{"n_head": 2, "n_kv_head": 2, "vocab_size": 8192, "activation": "swiglu", "norm_place": "out", "positions": "rope", "rope_fraction": 1.0, "optimizer": "adamw", "beta1": 0.9, "weight_decay": 0.0, "decay_shape": "linear", "batch_tokens": [32768, 65536, 131072], "doc_mask": false, "steps": 8823, "dataset": "wikipedia_en"}
Each number is 128 + 24 x the weight over its row's rms, rounded and kept within 0 to 255. Layers, rows and columns count from 0. Numbers have three digits each. The size before them is the row's rms in percent of the matrix's.

# layer 11 MLP up, 832x320, rms 0.11, rows 429-486, columns 0-79
094:153100139107108121108125110152137143111104137137145118170104130177139183106077147116137107168150166133145160125115069146113150089104127110113134095100113107116118142138112142104127132112157138147135138167148177139145124101150034130086125138
097:160144109157142150096122150143155094101152132154142157099113092104142102141143108142104153126125140117121137108074172159144166124133115121115133158096084148123148116109192105150107114130117130132129130133146123121134164158148123104098128172
100:127145152110132112146138156140140095112142138160130135166151145111079137125108144173104132102106153090123123173139115111121090168091168113154148139121141137094117168128131113106097150116125086113063127106115118140147136148176135144186118114
098:113118131147115130101124110119143113183110130135158115097155114066113142141124159154118116147159131137154096135187159128097119182104140138146116123098110161133111163155133125128130168089118101155143150149120137103134154190124136118145118112
105:125127139139119154138135139120100162119108112115073164115123092118113158142153142101085120087138144118126135076152183142168118152131087141126129141139109105129083133095119123114130103135109095113105119155124121163106126113149143140098085116
105:176104138085101106140148149156120133070142102160092122131124121102103139111131128092174126159115166141127131107131126162133147118114097153140120154086135086131140106136150133173136108172081150125105128170148089082136109124145129151093118126
089:120126146102111157141153156103125112172133124127084121121145122178082137124125130127140157119138122186074128128164144098123112138129133162104129181122123163117126155150132146126082138198180115113127146096108145148149106124121188127108126125
106:127115160099123110107107122099134152098155102149097122198072132133132130109092144156146155083135117165124135119145152138161145135146102151121099128133123152118105133147129168132139145109119081065121115106127140120125138138128164138110104096
097:135119147111107178149131119116167096138137130148126155104117122097138088140141095133100107094114131089155108196118098117131065131145086112170128163110113109099084133116153086127139123133168163156162131172129139148156150171148120134136141133
105:160094137134123105119109126122117090128142140099125149158146099123156124149119115150141117123115134142133144192094082132098082131127095159134114088128159115123098106115134131106160129131093128096105115100121142145115100172151130137105147138
104:118145116135129137143103126074146109127123118149147147128143106111143106120147126100090161138158082183112108121117174129143125133069122104126165136077149169129189122155110140131142160102087098140160120146151151155151151095155138149130150131
095:134143163138156110198105137105113130141122097144118141116160138152139130117107109071156101140152083145127146105071149081148108131149171153106122118150079123137107084151139108103160104154136121155133146186096123094150136086112152116161086132
101:166111156093156118162106152119129121088084162093067107103136143100188110145109181123133124127141170120113132124141112151132127120099099109094136127142132136149115141096096123137193119120151133096124119069130140081135156156090106111124145179
093:181139121099132145109120196152159091115142106162135095179141109127149113145141150096093114133147117128127203100099148113121176140124162120108141148117169159143144145165127133058084113128141156133131129154151102147134151136097137115080109104
092:170133104171113108069129126083080115091150132113158106122166161138126130148130119129142163096125147112116126122138146134104180133169142091121160132189148107136187135125157161124157101087133109095144153110116151124154152106161103148143123142
093:108137118091100161132095147122221137144127141158142127060179168161112086144124106124146142132142107142158112072128122120137164132113140143124134127140140044130139136112100149162170155156135169120144142092140161129113075099137141107161106094
100:105127131099140083116141082130109116083123131110143106132140146128116129129138112146128137165105135114122124119125137157136143152115132129166100150141104170126139160106150133109055119155058138168073137129141081111133152118079133130118119118
096:146160163132123146115142159111128072138087136115116111117116142103080106196152095163113148122103126115172128142111109129048088170112138107131122137158136094088140106128149122099135135143122167125103149133115096118163120107104104098080117108
104:128100166150109123125134138132092105122140138107132136142141103148108095106169146133147119111112096136132157107130153180110091132146119134148150145111105155107105127176079105139142162153092140119106102161129127138142133118186100112158108132
090:112149203131081130164113157087166131150129102129068178104121148153089131121112142110139117101151138112134161132149106168108160139119129129110130122105156142138156158136145150129137136128120121154179152111143122142100123110170158157112093116
102:138119159112077141163117124172082107151117131146120119145133122125141192171081120156114093166151124132105104192117174103094110129138107164081105144085135128122081093143145141094133097113098126146119137105139059139139129147094125141134132124
095:145145100134093121102132121119087118099159137114108133165173132108121108127081167123149088120138138096143105128136095157143139129126178120112110081150128175102149109163144120139108157130122156111151147096122133119125086117127109102129117110
108:127123126119133083124141101122150148115135094133144161122081130122142095132154152190143099125157148128114145108112137074073173180169088133137116189078120108120141125100133162119113138128132163083127129128107160095083115146087141109138142129
104:150158095127141109112129137103098082123148143133110117122154165102139145169161099148117107105166166163114143101132137137105120087125077117161134105115137164141160136129109093124165111137137145148150113152153106091158147172187174107141143120
099:115090103165106162122125118140126120133123118110152133080111146154149162094077102119095126095134117114110102083086120084112170126116097105126104177053103148133108119132116111150187132126147121157131120128107113088101101148124134099128166087
108:114142125121138090141127067144140139133119129115133111086142167130135150123117167134167168135135114166102126138124151144143151092106136160142149137146112182142115155139139107159164116101150105121114143112101119136139152148122155119143154154
102:107156161123121151136140152102121156119125136133119117129125121162175142153144130160154094135103111107135120079105145162126159134132084090130147126126122147139131154162092143123120154135088132144135114115129146128104151144161090096109143131
103:127158105088133111097124170146132129098158176099126095146166129135132149129177128141166142101089149147133102114120113122116180113129158116117123144100146109109145114217097154114090118136168155156110125143104128163101129138091106116144125101
102:075113119101129126114096145066114141145130083142115184132143130172175094105104155123136126125166179138125138078116130141137088164121138143094135084127128178137097128140144140157132116130098152117154111096120125127098103079116147145137094176
104:132117122136128125093129087124129075131151126113146115121115110124116137072126077132098140129096165168101151145151147155149132148081136124141129107137084179125146099143080130144153142078118122116116104153163091122106110168141161117118119154
092:125143111129134147155120157128110112094097105146126134071116172110115136132111110163097151098133159109130158093152143132114162122140153094119111147154062150111085100123128106179117109148117124133123125085068160130108122094181116128100112114
104:117160130188139100133126136155185087088097105129100137105161136113111143114098157139125134143163143126125130116088093124146125144138131111145118135147149127145141168152108101157089129114149127106141109136174129125105125138152126136160119175
095:115125145106143111129142098151147131122125094117110146140101161165128147143140127098140105124068084122104114113121109104132081157153141115118147126111159121114111143108131171096089179152133107099092120154144153092167091138158133142132113118
104:131167092116161120122147135103111148149143156173121153106072108144134128103139135123132173123102107096148123091120113125166139136123138100153137094118083159105094130130131132138146136119118149136135121106129114132105130084103146125205150123
098:122138151147129086102130157112167114184099123089149113146100168144139157160132107119070170144127155105117118119094140175165172109146158120113106102149124127102118110128156098125128126132167115157150105105103182088148153108164133184109125131
101:143123103142136115168116113131095146134155095128146120117141152127082123140137131155178106102092115126142128126119139130125079143111123105120116177128116138123151129134148121120152128113170112139164136135157092115101172155127114117114147084
098:153159143141163098070122148125169111161145143107118130120147153122091130147160129150139152109115170128110178187065093115121160105130104146103108126119080145189129121118105124104132081112086129131146131112135161096125130111115096104096114119
098:129059152149170080118119113132076122136145106099118134097127072105139126102184141142134160113138103118119133156177150116113173147119109136095098150128134165108153116110126120095084134127123108144143145104117162129096118117126121105156117151
107:155151144129079133151173087146153131167100114116121122118148108175102128102114129102114117102148141167119106097185109114127128102161115101151092130121106190129102124077124139176162124141124152127131090103113129150132118093139144101103140158
098:168161131087155165130124120159120165145166133155126111176132175151086130129094160108150108163126085082132116102130133151144127120105139136100132169141146075126157134129154089127130144094157080156131136152138132105136107121129090154076123140
097:153150133128160098130136089128161136048157095050105121091082093140164164151153164139124113176161170170133122113099137136123113122150190123147116146157126076119097134120135166117101140115129124130117129122133113127171116137158125148147118157
091:150120121128143080148132079099070119157129134135156106110197138108138100143095127145141142143135150139158146100115131172176177134126129072152137114122107126114120155129161129142111122091129116107140106080144104137129195117178156137112099148
100:092150148164154132100137093117112099085113137122180109166121105130147159115090101148142120181092122104161132150130133146154101137090128122100149117165137135123142125152141152114133173094086116129117158154135106108126086099132108174128108096
100:143118148134141146114123125100115139151140146119141133143093077126146113127151111109134129120180162133128116105112120157124109161130121111151117102064146082130143108109096123137117113126142112120071094169142136120135169142163145178113092177
104:130147161126149186121136103122113155100136120116163130122072139139154146134111165143171126124110128120115124134129127125100140143151058127126093138101105123128147146131099123129138083126143120141123113147115154118137148134129125086122160107
096:166075161082132143126120124094109138120149115114141119130109134132142138130107142125099128114119214141134111125091136141124076107134078163142167160130104154131123139104131144131132121108120160074114142155137176150147150137111124114120156120
103:113128132191145144126123067103115099115149111128111119100081162116077148122154102173098129147121172170130115148144122145129105128126155131141131133161150148120140126143151138134091168142145135170164112145148089145118106152133136156106116081
101:146128125148129121137145105101085144109158161109141119118124092134149127124132126124142135108142118142093159116133155145124152113119130086132146153149159122106109150163103130121105098139154144096137138142150130164151124125146092102111141104
099:095121140105133153156115135120131124158133112103136164126153081131133060114173118138153154125172089158132090135151130132126117147091103138134144119147158122126094139086154079125161107134150182139097158117095087163127111111114099115121123155
085:158117196080136127161156135150116118098098178124152118182178124074097113138106107111163124189152127147147110165099140136123137088121099118108143127110129127162115154135065134140102130130157136127107123074113112156141132103134126128194119188
096:118105065133150140120113115072148125150114144169122086172119123113139159126096139131126151049106141149101086114141121115101152112142144133076115109123133121142101185157161155128115101129121127134124141124089128076170115125105120132089187146
100:127121124133125126104134137131138117169165155160130127080139136096107122124139164161105155120138103103107109142131168115138129156156130125100195094115170110130125146123169106166126123131133121118141123061117149090125132097090143159106116148
104:111135124126163143130141145142113083158099092134132127086177154141109095144117159141164099142147119108124147139133122115136142107105132116137110132081101107101133125068171091090162136142118087140141161096136118130148100143140121131137117118
104:107126174122124127118098146138127152126098101177145115157156099106135163137106162103132116128093145128148066110149097138150128121133120117155138094148132105123118168124138130100153090118118164133144156156150131116125105117105116147140133086
096:115138096093128125114143120090141133137120127079151145136099097113163129175122133090123157113161147114103118131173112088141167149117113094110114163151115129131183128127099133093116088173169160172150125082078122115128076182105118111150152128
092:126154118140150109127132159090124153119137118113157109160093110129133163144124128120151096126110099127090140129139122177149128138131100162155158138163164155155118133128125071119094117145131126117177107171155122128132122093067152137106104122
097:112137151114132117130137135136069118160165121111123146100135116090112116145135128130093122144147128150119158158141113084090136105112102131151138147119083141151087094146122128109056126101122099125128138138149134131136123151127134130138131082
103:163128131153149110102127137118150108132106129103104129128144144126117143104165111091121141165144095100085186099090161154164123175156136103169130125074153143163129142118150151120133146139138123152143134155123159076133162092098149132166072108
# layer 11 MLP down (transposed), 832x320, rms 0.103, rows 429-486, columns 0-79
096:121114127140120096162126132091161141169132142121159161136120170143127103141114112156100125147099120131156095109141128145155118111197136144139111115109125124129101149132143104100125157143109114149112106113142089161143135155128150105147127080
094:101134116109112092162115134127115139168084153086136155188153127128151156108166166147125128089141143097165136115140133113146137119144107154150129136136174115131093111155154133102173138160142148153127132110143150138097136163165126093150151146
101:114128099086150159124148154107121115124119136124132131137122139148096130142142141149155139139103150149150165105157133110161148109097156140141143091105099121159128131134112130111166129155132105112156136121130127130101165107116092087143145192
099:098119100149149110131136160136138098135124108149126106121125163091169162115134103127133174160101139128118131111138102138122123100122129108144088117127156125173125098128134071130134125127123132155129094145109123128077117108132133112149147120
099:144168115116108147108112124080124104153133122154132146163132128112101149115136130170081124160167115130101129143125100120090113105116157153142093133087155129121130132170093131131123125092170143120101146133133146120137129122090152123132163122
099:137138159140114139128118120131144116135120164110118133134156181135165103135148117121124138125107097148122119169150151092134130137136089146113133144110126123098122093148114124120157103146105127157161146109143124143130132121128111103124107146
096:114134086127117083144136111090113160115140105123111145165114155133108157129138127165109150114097105122192094151107146166149102097143166117121132110128132156166160103145145153195168107095129097111116166146140141158116166120162098140163088106
109:084121141139121129113121124138136121138157137158151128107140113100148141121152088099132177123086130153148141168102129100137185145131120119179150091112110168126166128131146089107129071140153117161113147112155128125123159113149123119129126119
101:112152135109113109113158164125153157134119090108180107129132149160137138142164134114138118150096121128144127127080148139160112104102109141068167171145131132126071146080119141133107171068087147153140102129165135120127098137144141087116125091
103:153124114127086120115147097121091135110153112100123113157144124091156107106112134162158099145146110120117158117144114138154100125159108156107142091111125148165131096134172137166118144080153119102128101106098098142099152114130118142112127126
104:124159141140136139123164100110122106130129118128151118165112141070158153146113070164139145117158128147205130161090154145103132145165104147134146103117150146156128112094139118151126094142163180124121151114118155123101148166145131142150142106
099:148116109158135166151150161157110080130136134139140142133128130127096139098155128133122129121130123087116139142176115074103165149110127139134078092107104138122123165119169084144144132142160148105087159110104111122154162111123131120119143120
103:143109128153149114127140094150097149138152166148144145146082129164103147110100096125169136113106109166119166131139111138109107137145128146133139137132100088122140128164109121131073101125150126100141110158142152112106100125080151130096143115
095:151125140118146110135101104119133147153127105147149089160187140134153121132151122163107129124125135096108089162140124093164106116082123126117153109110107167108128109093166111120115133122144113098154105115081113115114071124138135146121143119
098:095097148090143159121135128146159129147123122145116136159118104130132125122156116116162132147167102144178136111165134112137119113131111147114103105118167157153130113143114140128089139174117173178140084106115102094128076170095107113135156142
094:098069179125147095069089132145124093142136147188087122123129137139146140120124132129137136106131111149132126132091145157148151123125105117107140140130117109102135090137138158111145139147144130173105132126135131103134169115114115113056162139
103:127165149137140107102156096164123090111090161129103174124113131157132155151149130113116172124154134131110111133170148121169103123178134114150140126135115109106169117114128117107170126124137093122141109107133136116167141129140097093077114146
098:150102129137149128154093148166120115117102164164111139143165131130111132139137147085152084178143076124110105114146123157144115127134109098108141118116125103136093174149122131114120127111122118163140141137126152162108099149111140134163106146
101:094130121129096189136115129082165107092148143117165157125108126110117093141101084064113102114104132175135133112129128140144158129120150106146158150162164078104110114135144124091119140154095113154146135178136134131134140109133109167124125143
098:108092106145148100117133143108114147131133153135138132134125111107147139146135112110125162153101114145117152131132127099132112112141137127124121139159074118130139116138109104130105127092128131145125083093146153131110142109118121111124182174
103:098156137117137147136097132137132057115119156123126151123146101120145075146133128141115130157129106120166128098144134123189120120100121117117127166092122110117152135146133153131127148123102096148123116139106155093134158118121147127106145105
099:127111126121128120107139116139168130147162143142137109099147145104137132115123105129099161163122122122144117137097151136119137148134114131100113143127142174116161130132168148108086128135111129138103113120103191184122136117125132140151141110
107:108130135130152101083139131106139180159147131133148137132154115133140113154162131095126146104141114124150154149116106105154151096159132129111139128105137116174185119150116151130163090140131151136147159170086112114151147167164120110132146126
108:157152141103108160126153140077162131121108139116138118113148110134093109146135130091110127130148069120122114120161124117145101170107122131139148128120118148129113142125148174126070105163118127116135137120121102137104129127107121121130142162
100:107132106122171096171138147092076116131138154140114120106092129137149124146079096124138137113093127117163123142101106179126136144118150078138188120125097145127124139143147175128124184143113119099144143120149136151171176140130146079144080137
104:121066146133146194153121149118153133145099143098144125149129101123055123149165203131125108112098123140136120141100129101112122121129113138090141093133155095104138140073129125143162103131160102133136140109118098091170152130124129113125154171
101:138116106107171132125139118132118154133156091129169122137121145105102076134096112119125136150103148145082158172145165094130110113137139133143122139115126141132152122083071123154112125133078069149111115129119114127072149144138166122149109102
101:145059172133146167143126079124128144113099127116134136146084146073101145128110122133136108109113113155145088098138144140158120113105108157097119129096112080139156118096064133127143106134136130112121156137106083133186144139140137156183140055
106:101165121123120117155108106107157149079088152144158145096131094090162144130133120128141131150120136135141100166137163144152120109112104126129091153113130130099126144112123096126144109083094114169144090139162066161116110147139108123102155106
100:134082103141116100123109168108136161094114110095101147130124118133126114117145076131119127130146139139117089109116115129128164130106094172124116140101119152120138151087103120148131129163101134135152112146093154108056133151143119138160061118
092:099136138102132110101098148128086120169115146163120152128127132138145148131081131139164097132152107133175174130106084162102089112074149102154130157140144134118111165107105151120129129098124138136094100139078148099133125153106127109150142162
103:131110180142164133112110149108097111150138082095108115149075152120129113134194157120140140096163103157121105117155122162110115101128093101122103141156164145114129089157143150091138102109119108110121111108121153161157141119146142075136111137
100:174108087161120125112110151106101113144087137128107138103160144113139163101155109139111160127141122152120135119135120120110159089098122119111130121153109135111126140132117074110107099158139168138164121128156107112088133135135134091173120117
102:159115132148168125107157118103115113108109124089085129132138131159130135145135130125117166120105132135138112134083121131107160114137152081115106126131173109158133125128105176092134094090128140091117123116114095109126118124102103096153119154
091:142116134075116115119130136110130147116146128155130106126119090139139108126136158105154108103135105127129145135170147091110115169126134112131090130097078123135124122133106149180124134155099109164106119154137091093133133146121118096115148147
102:113152087123141128117136121114158130143125142138128105144079139114132115123142128157188128119109082129120111091123122137098125115107093158102158140100092069128138129129162083173143126114136168177125138172173097105102150108088134137156152156
101:131135145153152131138138129112166125116179119124170124156113124180144142121162096101096184109138131098120112155114142087144087133115146134108153135120118138093117100124090120145075111161127145129080098088109144155149163125113125109134137111
103:127135130162128121106110107112107098130121082074104124174135132122124142126161156121134160116150156113139129092140130131149129122126109144143136172114086109120140159112129123169153127124120103104140126087153138135156112108130137124158105141
091:140150099095100124122092118132127115158101111134130163132078091109140134120120151144128109154152157126122076120139087096142111116133128113145134107123086155127096089121109085128137098155135136100099113112150160103151121114147109147160130141
095:125149118098129137151142128069168118118128157161147122123147135087146121121112120132101138115125112131115100120143180144123170188131085123116110115108165142136127090114147135144148154125154158120122105089120118150152138143091147177120119120
096:143115136128110134144070098138130118130115140161151111156093090092152133074112089105131108122118103135122170216106106120140133125113125173106148141102107144133141117117139105153143121118136159152124140141138139145100131148136131136126088102
094:121126116107094154129142136138122137133149136155111187130113119131130137148114129137110104129143131123132134166133103118124094123094142138092123122116108135152153119096098128148126156162203149124139162171129137111142125146146108142123182166
097:110148117169153103105118111111118129114140150148101159165138057128172129106112132131142143141125116146094122163118121110114083132152133096116123100131063162120126132114145095095111125088159098116116161147121099138105141148127169137123131125
105:174095163121148098074138107171107110128129154101080115145163144134141122142112109144136114091135115126089152103156125133107142164145113121107150109114145127121149088150124172155134135127134148152159089132164143137175139166122111120107111110
100:131175139128121139171113133129102119141176184163145124085156119081124117135172087132114125119184145151103116134132140107125127127166175082109156111143131126120097075124118085121129166114112145125123134134107114121127143157153107109139126138
097:134128096133164125144095108145173163074113159116112108152144134156105119125112109136117141199161144115164098127131129135114088123174163099135149121125153146134128154102147105143109129080121143114152112100123127129112131111127129141123098113
095:130136116100153111082120132078120168125113141107147154130130131164132126166103134098151134103090092118140182130153092139102098122121147123119132148133118113112090088176131123135107113127151096078108123102130104136148112107156137117146090101
102:123131103120096123123135188139114115167096110136162134101161111127130138162154129120134150162145109116151096121160153162136152139134144115141107120140153143122120120122133139173130149107118135178153109106126183145112129137093154131111097098
099:132157154144117125117135118076137095132076084077111125118135149119131115137150107154136144135103139140093152100144123132150122101091164125128077119146113126095141149140101144145141129142120137153081067139153137102137142145146088131108078107
091:153133096137125103102110123157122117111111128139169143109100151147142150129176162142115108070112138152117134117174151119135125126134129115121118123155154140149109121153143164104163115118100083116160119147128107143154123173145141132096130110
097:113123154125092109113135128184119111155142109115133170139107137120101105131116150127066094171123108113191139114140130107146092112134165108117167116086116162108136081088114150136150147103110122112161139134115156134189135157134148102132088121
100:107156140111096120136127116109106116145087137130140158154146128121109113115125096130121121108117194118127131120179099130091118135162144140127132109133140137141104133125106133161198121152137088173114134146115115114148094086083149070107163146
104:136140146132165166146167096105123133114075165087069142120083080136111133124112091097132140114126142156115133141147134139142142118152119144123135151107146092148109165174118143137096144094150095124120177140135147119107137125117132133131108124
108:180088104128124164124149125096110118088118124127120150082104095105109105103154166141121110129144120148123139113122145105135125168131125182136147152094123136124102091122118166119100107100105174131155119116155090157152207127111120144125109099
093:132138123114160134135171125139147143175128141147158105104100116110138090127133177138112147093146158153152147180110158157089080123120161095132154136167118146187129113152111112133097085108096131111113131118146138159149148132123120127154143120
092:119082125157168168150154167118118149134146140128132085110171149104119084150135114115131106086136131112107074126128122143180125161072119110132073149125134099145128150108144122116123120142146116153127096116088145132178133097130068150106109135
100:099147110097126127107112168127147126143112123112123102153204140142149140107155156099145131129166121140124132144104128138102144155133137123075093110114153155095144128154164107119114151189120117157101135156069150156140134145093135120131147128
102:097145141104130162091158119119143177116168100122127148091099129126145128098151134125116145130069180128129113130144092125093148116127113146125095123143085104130131156126119097196120147141151126098084133142127128122108122082144144155159179162
# layer 11 MLP gate, 832x320, rms 0.108, rows 430-486, columns 0-79
095:115124165160106155160108158108129121130152123157166158071175101126149108147133139137102156121117154107168117121115167133149127139074116104115115126111093141100113151112163149131153171159122135139146173131130141129070140119142132080153135145
099:156103135151147083136114108105129165107172130138136093123163146111133162112150154137119094115152079100103134165092130153118130144107145090149150106173152094122144123098115147114127105074147139148156122129138147104154138123153126144142123090
101:153129128084126118136101089127135118132138093146092133091121121112129124172112078105144113151136155134140107102118079131139116157105131115135113141164140166132103160150163196149105122088111130149092165129128117091144116126145088123108137110
102:134117126129122158121107125128161148170100109092130137145112147103162125147080114122150107146146123069112091134121083129151118124117137112093110100136111132151124154140147100075139139121172166113150100133108141139138083116131107133124140110
104:135136116088129142134124134160144104100146147164089133137106162102105092136109123113127134150117119125150095128144142112127133112116091166160108089095115098151098101125152134168114123107089127131100144137138083141128113126147137122149150136
094:132093128140115106185114166163105070135112140132137174124126145114115103177147135073129132130104097159102105113127120128149136121126127156093101122140122155145129117119107158157090099133163138144167118153121163124152144133143153125126150157
102:125131135118125123155134122136127163120122181101126117146164194133104140147105153151104101109121094124177114078123137168144107137133109120142129114138168113161104143114138161175144130154098133067120094104133111126121188133165128120144148137
097:151124103181146169125153129103089123137093163117138111116146101046143133120107153180124109144165139141183167121066115160092162145095150126087137135110101146165132118100115104124136152108162141104130128084101101074131161140136137153158134123
104:113185111116120101106148093104122137098166090147141136165139127128143122139152174107117159148102099168152145136105100096160092138155146129101102117131093144107114087084098129179153122119179152123125136107120122100127151104081105106131142148
102:156103144150124146156136062156081155135087143127126123119110132135108126117102118128135122088124151127136105124137126144124133103102125128056117129156144135130135115099158079098132147122119137122095129179158128097082099146152114128115132170
092:139118157153142123144143151074154144128149141128156150111111115121121120114117123145123160126129134163131150071137147083136147157099112147099124142140122131156147113144106087094116135110124144137140121127133178099120106066143095139167155162
101:138150094113124097161111133113144116136136117126111112139100101144113139121060164117129160130122095151157126167135099120120141111088126148144134153095136116197131158149117106160166171105117079129148105135164088105151162104135143104150134143
097:146183129133129126138098132134126111107122143111127157111112118095117144128087103101141122141133133125111157118079093143138120088129090140131085147154115085120133104131130161119137150083126140149124113131121129097110125122115103149145159156
093:144170159186110132133118114113094121091131131144113101159136129138109118088092141129130094165170142125097137094156146132104127115117130138160091138148146192118162112117129137134116141142070142118158100144153102159104110137099170099130119158
096:099108087115134153155074166095136134102157099121132154134146144156141174125124146081125114179157094130133137107164108100149110139123101115096099145148124128154109138100150104165172130108114080185174112104134126132129112102132104094156102141
100:172123109141102131138144089115138141124127122101115122115125141110103137112091102105125126145124120146162116121180159101102165105126153136141095087131097119125126119160126161127102157102097148155123116149123099171111145096114141164117116153
096:130151104139169117122109136138106155119152152122144147118122122110169107151141126109135116152167128152177139116146125116122191128086095139138157104114113107127096125148119119148160137111090104128152085129124166155117132067137124152177165176
103:084136134105108161109141150148136158099110136091113091131128154112110156163108147151121165154144133113126112140158153124118131170110150089146133093102119098149144161108187105083166155087124123106149151124079137106111113135081138121122160146
090:155122098122132115128144123114139121049153088115115145140157127100152139095147123178095122127143133132144153143183146143122123088085097115114076140121098137157145181183130116128152110119138089104112114155121073110124144169081115123174104152
102:122130077105111159122103172115131112126165155118146114148145090102115093126104106133104141094138141109149124129139099097152155086087056117117129168134095127179134142064114139158117155127127102144119111112131125135136140116099106124102146141
097:160120136131115158150129086105097141140164094137136124130084110106143095128112181140122116211188148129102108076086118117131105117132103162139089138111135118105156136156111190123119104112099133114147122133124124138084170151153105112119148106
102:142121168115117127126083113093059132140110109127125154146119127122154121143093128140113119151157129110134149130152125115126132095123131149113126132117114144117090104086137141094117142105089133107154101134139104126118151126111141144141129142
101:090116114120156145152132134104128081128120110107150120139122107105144093099135173131085163099099113091126165136132122122148115112125154159151147132103089103137121130106134161133129086125132165091139142140117125097136150133094073125104108152
101:116125116144162131101103141094150105153142163124160114099138089104147096084142083084142092088096105071136121096124083133120121176107128113084124153164117108119166094124102142134115125157126143073110147157097101127114115081092085101108116121
102:175131101117136137165125152119126136109130159125130150145126079086098100125114116102097116103109143097139119103137128111131152140135132104130138147109165107071125099154102122116142177106141151092125108133101092135117149116118095108116114106
105:106113158133146126168133094129115110114134122113146141133118096150142083163128114140101118167124118128091140117139092109102112102118118161106146108108133133127099169104052125131138097118094121170150129084132128138131168121121154126103133101
104:181102106119158149145163088094091132130102120126171197133124093089121093154122135161135111143130124059120102134152124149119144086137156144155109120158169093149114108114155157164149150133125096102125122090106133109103117119153099125117122139
102:112096105161151144136125144106114108108152144099130109095104126133149168164155130105095096123129109089110128112121158109158104095145062092160113113150130091097183118070136127168092148117121152131153122124188157128140138121119109100158127151
103:104132133127131127175122149094095140120109118091111181105117141149163105150115127113116114147140080140146117088132092115113134109102135103145125122119141077158132110105170129140196152112129094120116165132112139087125129110133099139146132130
095:118143156149089120159169143111125166108109144070133135087163167127153109121118142110121188132063117100098140097142154115101147099179128154097108057130145103128132105127153153118172145147167133112164145133152098106114155136124131128101176155
100:119171095156103162111126124105128140153139125120129146104139082073112111150101116147159133134112136109127121137133110132129129125104137159157126140124141145102094179132116145114136171117135155143144129117144099126114129100124101147143113160
095:145138104146162170105142131103142113119132133121156134104138131153162097155100117139086122139160116115088097114109133108150127123095146153152105127088166141133162122139110121131133128136144168141106136168128073076155119120114140116116128114
101:160153140148118109106159147131087109117122162167120138117090110164138104115159129121134152116128143071128134058129144136159098173139109087141128134146110121119118121128097143150119125094122147129152162130119136118134146113107118137155119095
099:100092091092131112162129122141085183099152166179130111079145100111118112124089129112156114111123087160131090143147126091120115103074094130129131133100121152144102148119115126122117106112113144127112116125157080129117120145133124083120170122
102:145131136117180142144110108139128184091099108145171154102141153134132116117133148108160112142104131136125119106119142100157143137137114138098123116154081113141137133140119080155132160097116141145142097168133132110121161126110115111163134136
098:127072137157133137141137114119106139131146103090181177191116112114125131120108131118130109128127064101139141129125103167117141105138107174110111147092080106142115088068098139119121129114126077092106126137105134132122159145121133099175131140
100:112071091133134190117127098129079155149187186119128125101135121125116139144104119088140093135165125088144118123155111113134156148123118179110084146081152145132157140164152083144164132138154118121138167145126109109133144111091102123163157119
106:115147161141147126141107118118114123122149134169120155140081133087144137137064129163109080159152134060113131124118138088160112113118132180123134104133147093148141126135147095126114126072164149098166158146121065106118128125127140102142125110
097:126176135175120124123098135111142125130138121082131118153098110167137160196131170079144115115095149116156084111117125130144125152106114118105098162105112151089133116142149154133178115142132140146117156086146152083154110147120129145134138155
098:072125097125150136129140111097103133095160169141165148149113119107119153136125082107135170127144114100101168143122153085170120125126105176120136165120140108154168096134152129154095109130163102142122130116107112128105149147112092137124128178
094:140096122116107148141140133130127135111130126133098164164141101164134147150130127130135147130176105160100159096133114165128154130142106180132066175100139113124115115118100154089152157124141127168140120137134126152120122095114107079161155142
098:086113132114134121128115140133163098151094128148149135153105143123135126136094123166099117089154130129161105064179166097143135130114123136144159122091124160166132117128134091120161148111139141106116145140141065121125196146136135123167083121
104:134136146105143122142154136126084128111131140117134103141160078161125127146150123082162124082113089138156101119149089117120143136111102137093103142096110100127147133158117156120160132092136097136168094119136138102105136068120122133114188152
103:118115119143084159150104109094139089137129131098170130102136118059139136151127104134085082129119125121133120139128110117100114142113137127112082109120142098112186115128148117106130137123145131123138162099115095088115117139169111131154142133
100:135090132092105101127119102119104151115144127105057161127151152130128125139077117085116091147118134155135076131130126114152121116118147113139143103156100134179150197166156109148149095099114160132140153162129135134103121104101092144127120122
101:144118090118161140134125117140121125184161122180134121156122117105100119155097111116203148149116134125133118127157108119113142144111134149133148156112113139117104131135133152175108129072116118146114105147178121103128143108133129145122131149
104:156118119154133182099156096120100101166118138105138140148123088124127134126110107171101136151154102160116128121120144124156134127089080133080110091118144104175116124134117105162098089125090133083120084121160087106145173098124142123147147146
101:149152147118157138088112117147132101123125125122120105157121152118132121136096138146079128153119113114173140104133127127138132095123085130152099149104102105186129101164108139114127132147174132117183149148132113118123150118062108132150200173
084:170102110122118126140111144146114103130173103132093093100136098157148150129122124155143142157126142096141123115124164163141057092147120098084137100085147145160154114129121119124165150098182121135115131156155126124153134146148087115115117100
097:133101124134137130129128094122100086140135162075110107161169117140132105083075149118117144151174142122104144143126110108169080151090154123151115134150119138136144120121108114116125090126113114107133151112146129109110147137111142103138110119
101:148091122080147087086143156155116148139150165086176145132120118123136153135131159106162142162150133106108169131127135118113125156104094118110113114118152153106130095119119140146135166106135154143160125137138125087073143118148095104113203175
103:126127098172080137144120142107090144131128164145152128132143099105121118120074109111133153111140186152113155115107147113091147138156127123097101115128112110184113122125141136122127103121094170104099112138167119119123191129097131143101146106
103:116148109138155129136081131094147127122109096117167140141112144088127136136102146177084146111134133111138116099144203114125101103133108123154106080152119155153107146190134100130163159140152102173110112071135097096134157098094138122135132125
094:160132100120104154155147102152135109134105138091120119113119115129125150144122161121141126147147106135172082124172087130163088140152149128110105155096135138112116145128125124101127115140138096133132131080129094172122070133108135086165123128
095:120166122149104129148143163154106161099139096133115152131139207122115155138108148150107119161142122126130138112083130090088140079116127134121112133156075106129123040120149159116097123117115090096130181149176132132136131107098111160144188154
099:079108169129151162179102115135147109164123164128134174135122102126164121155126148121103113129171118100163089159189168144090142115127101156131131078101122157134115139161144140119109115104136130124166132128147159112120143173176091146173131168
102:112132098116119132130059149156132095134116130115116125098156162100121099119122109133103113133121123115128091123108104092122108169097120151122130123166127100132081114117150106119163119168125146100119128077095107116113091109108125098145128131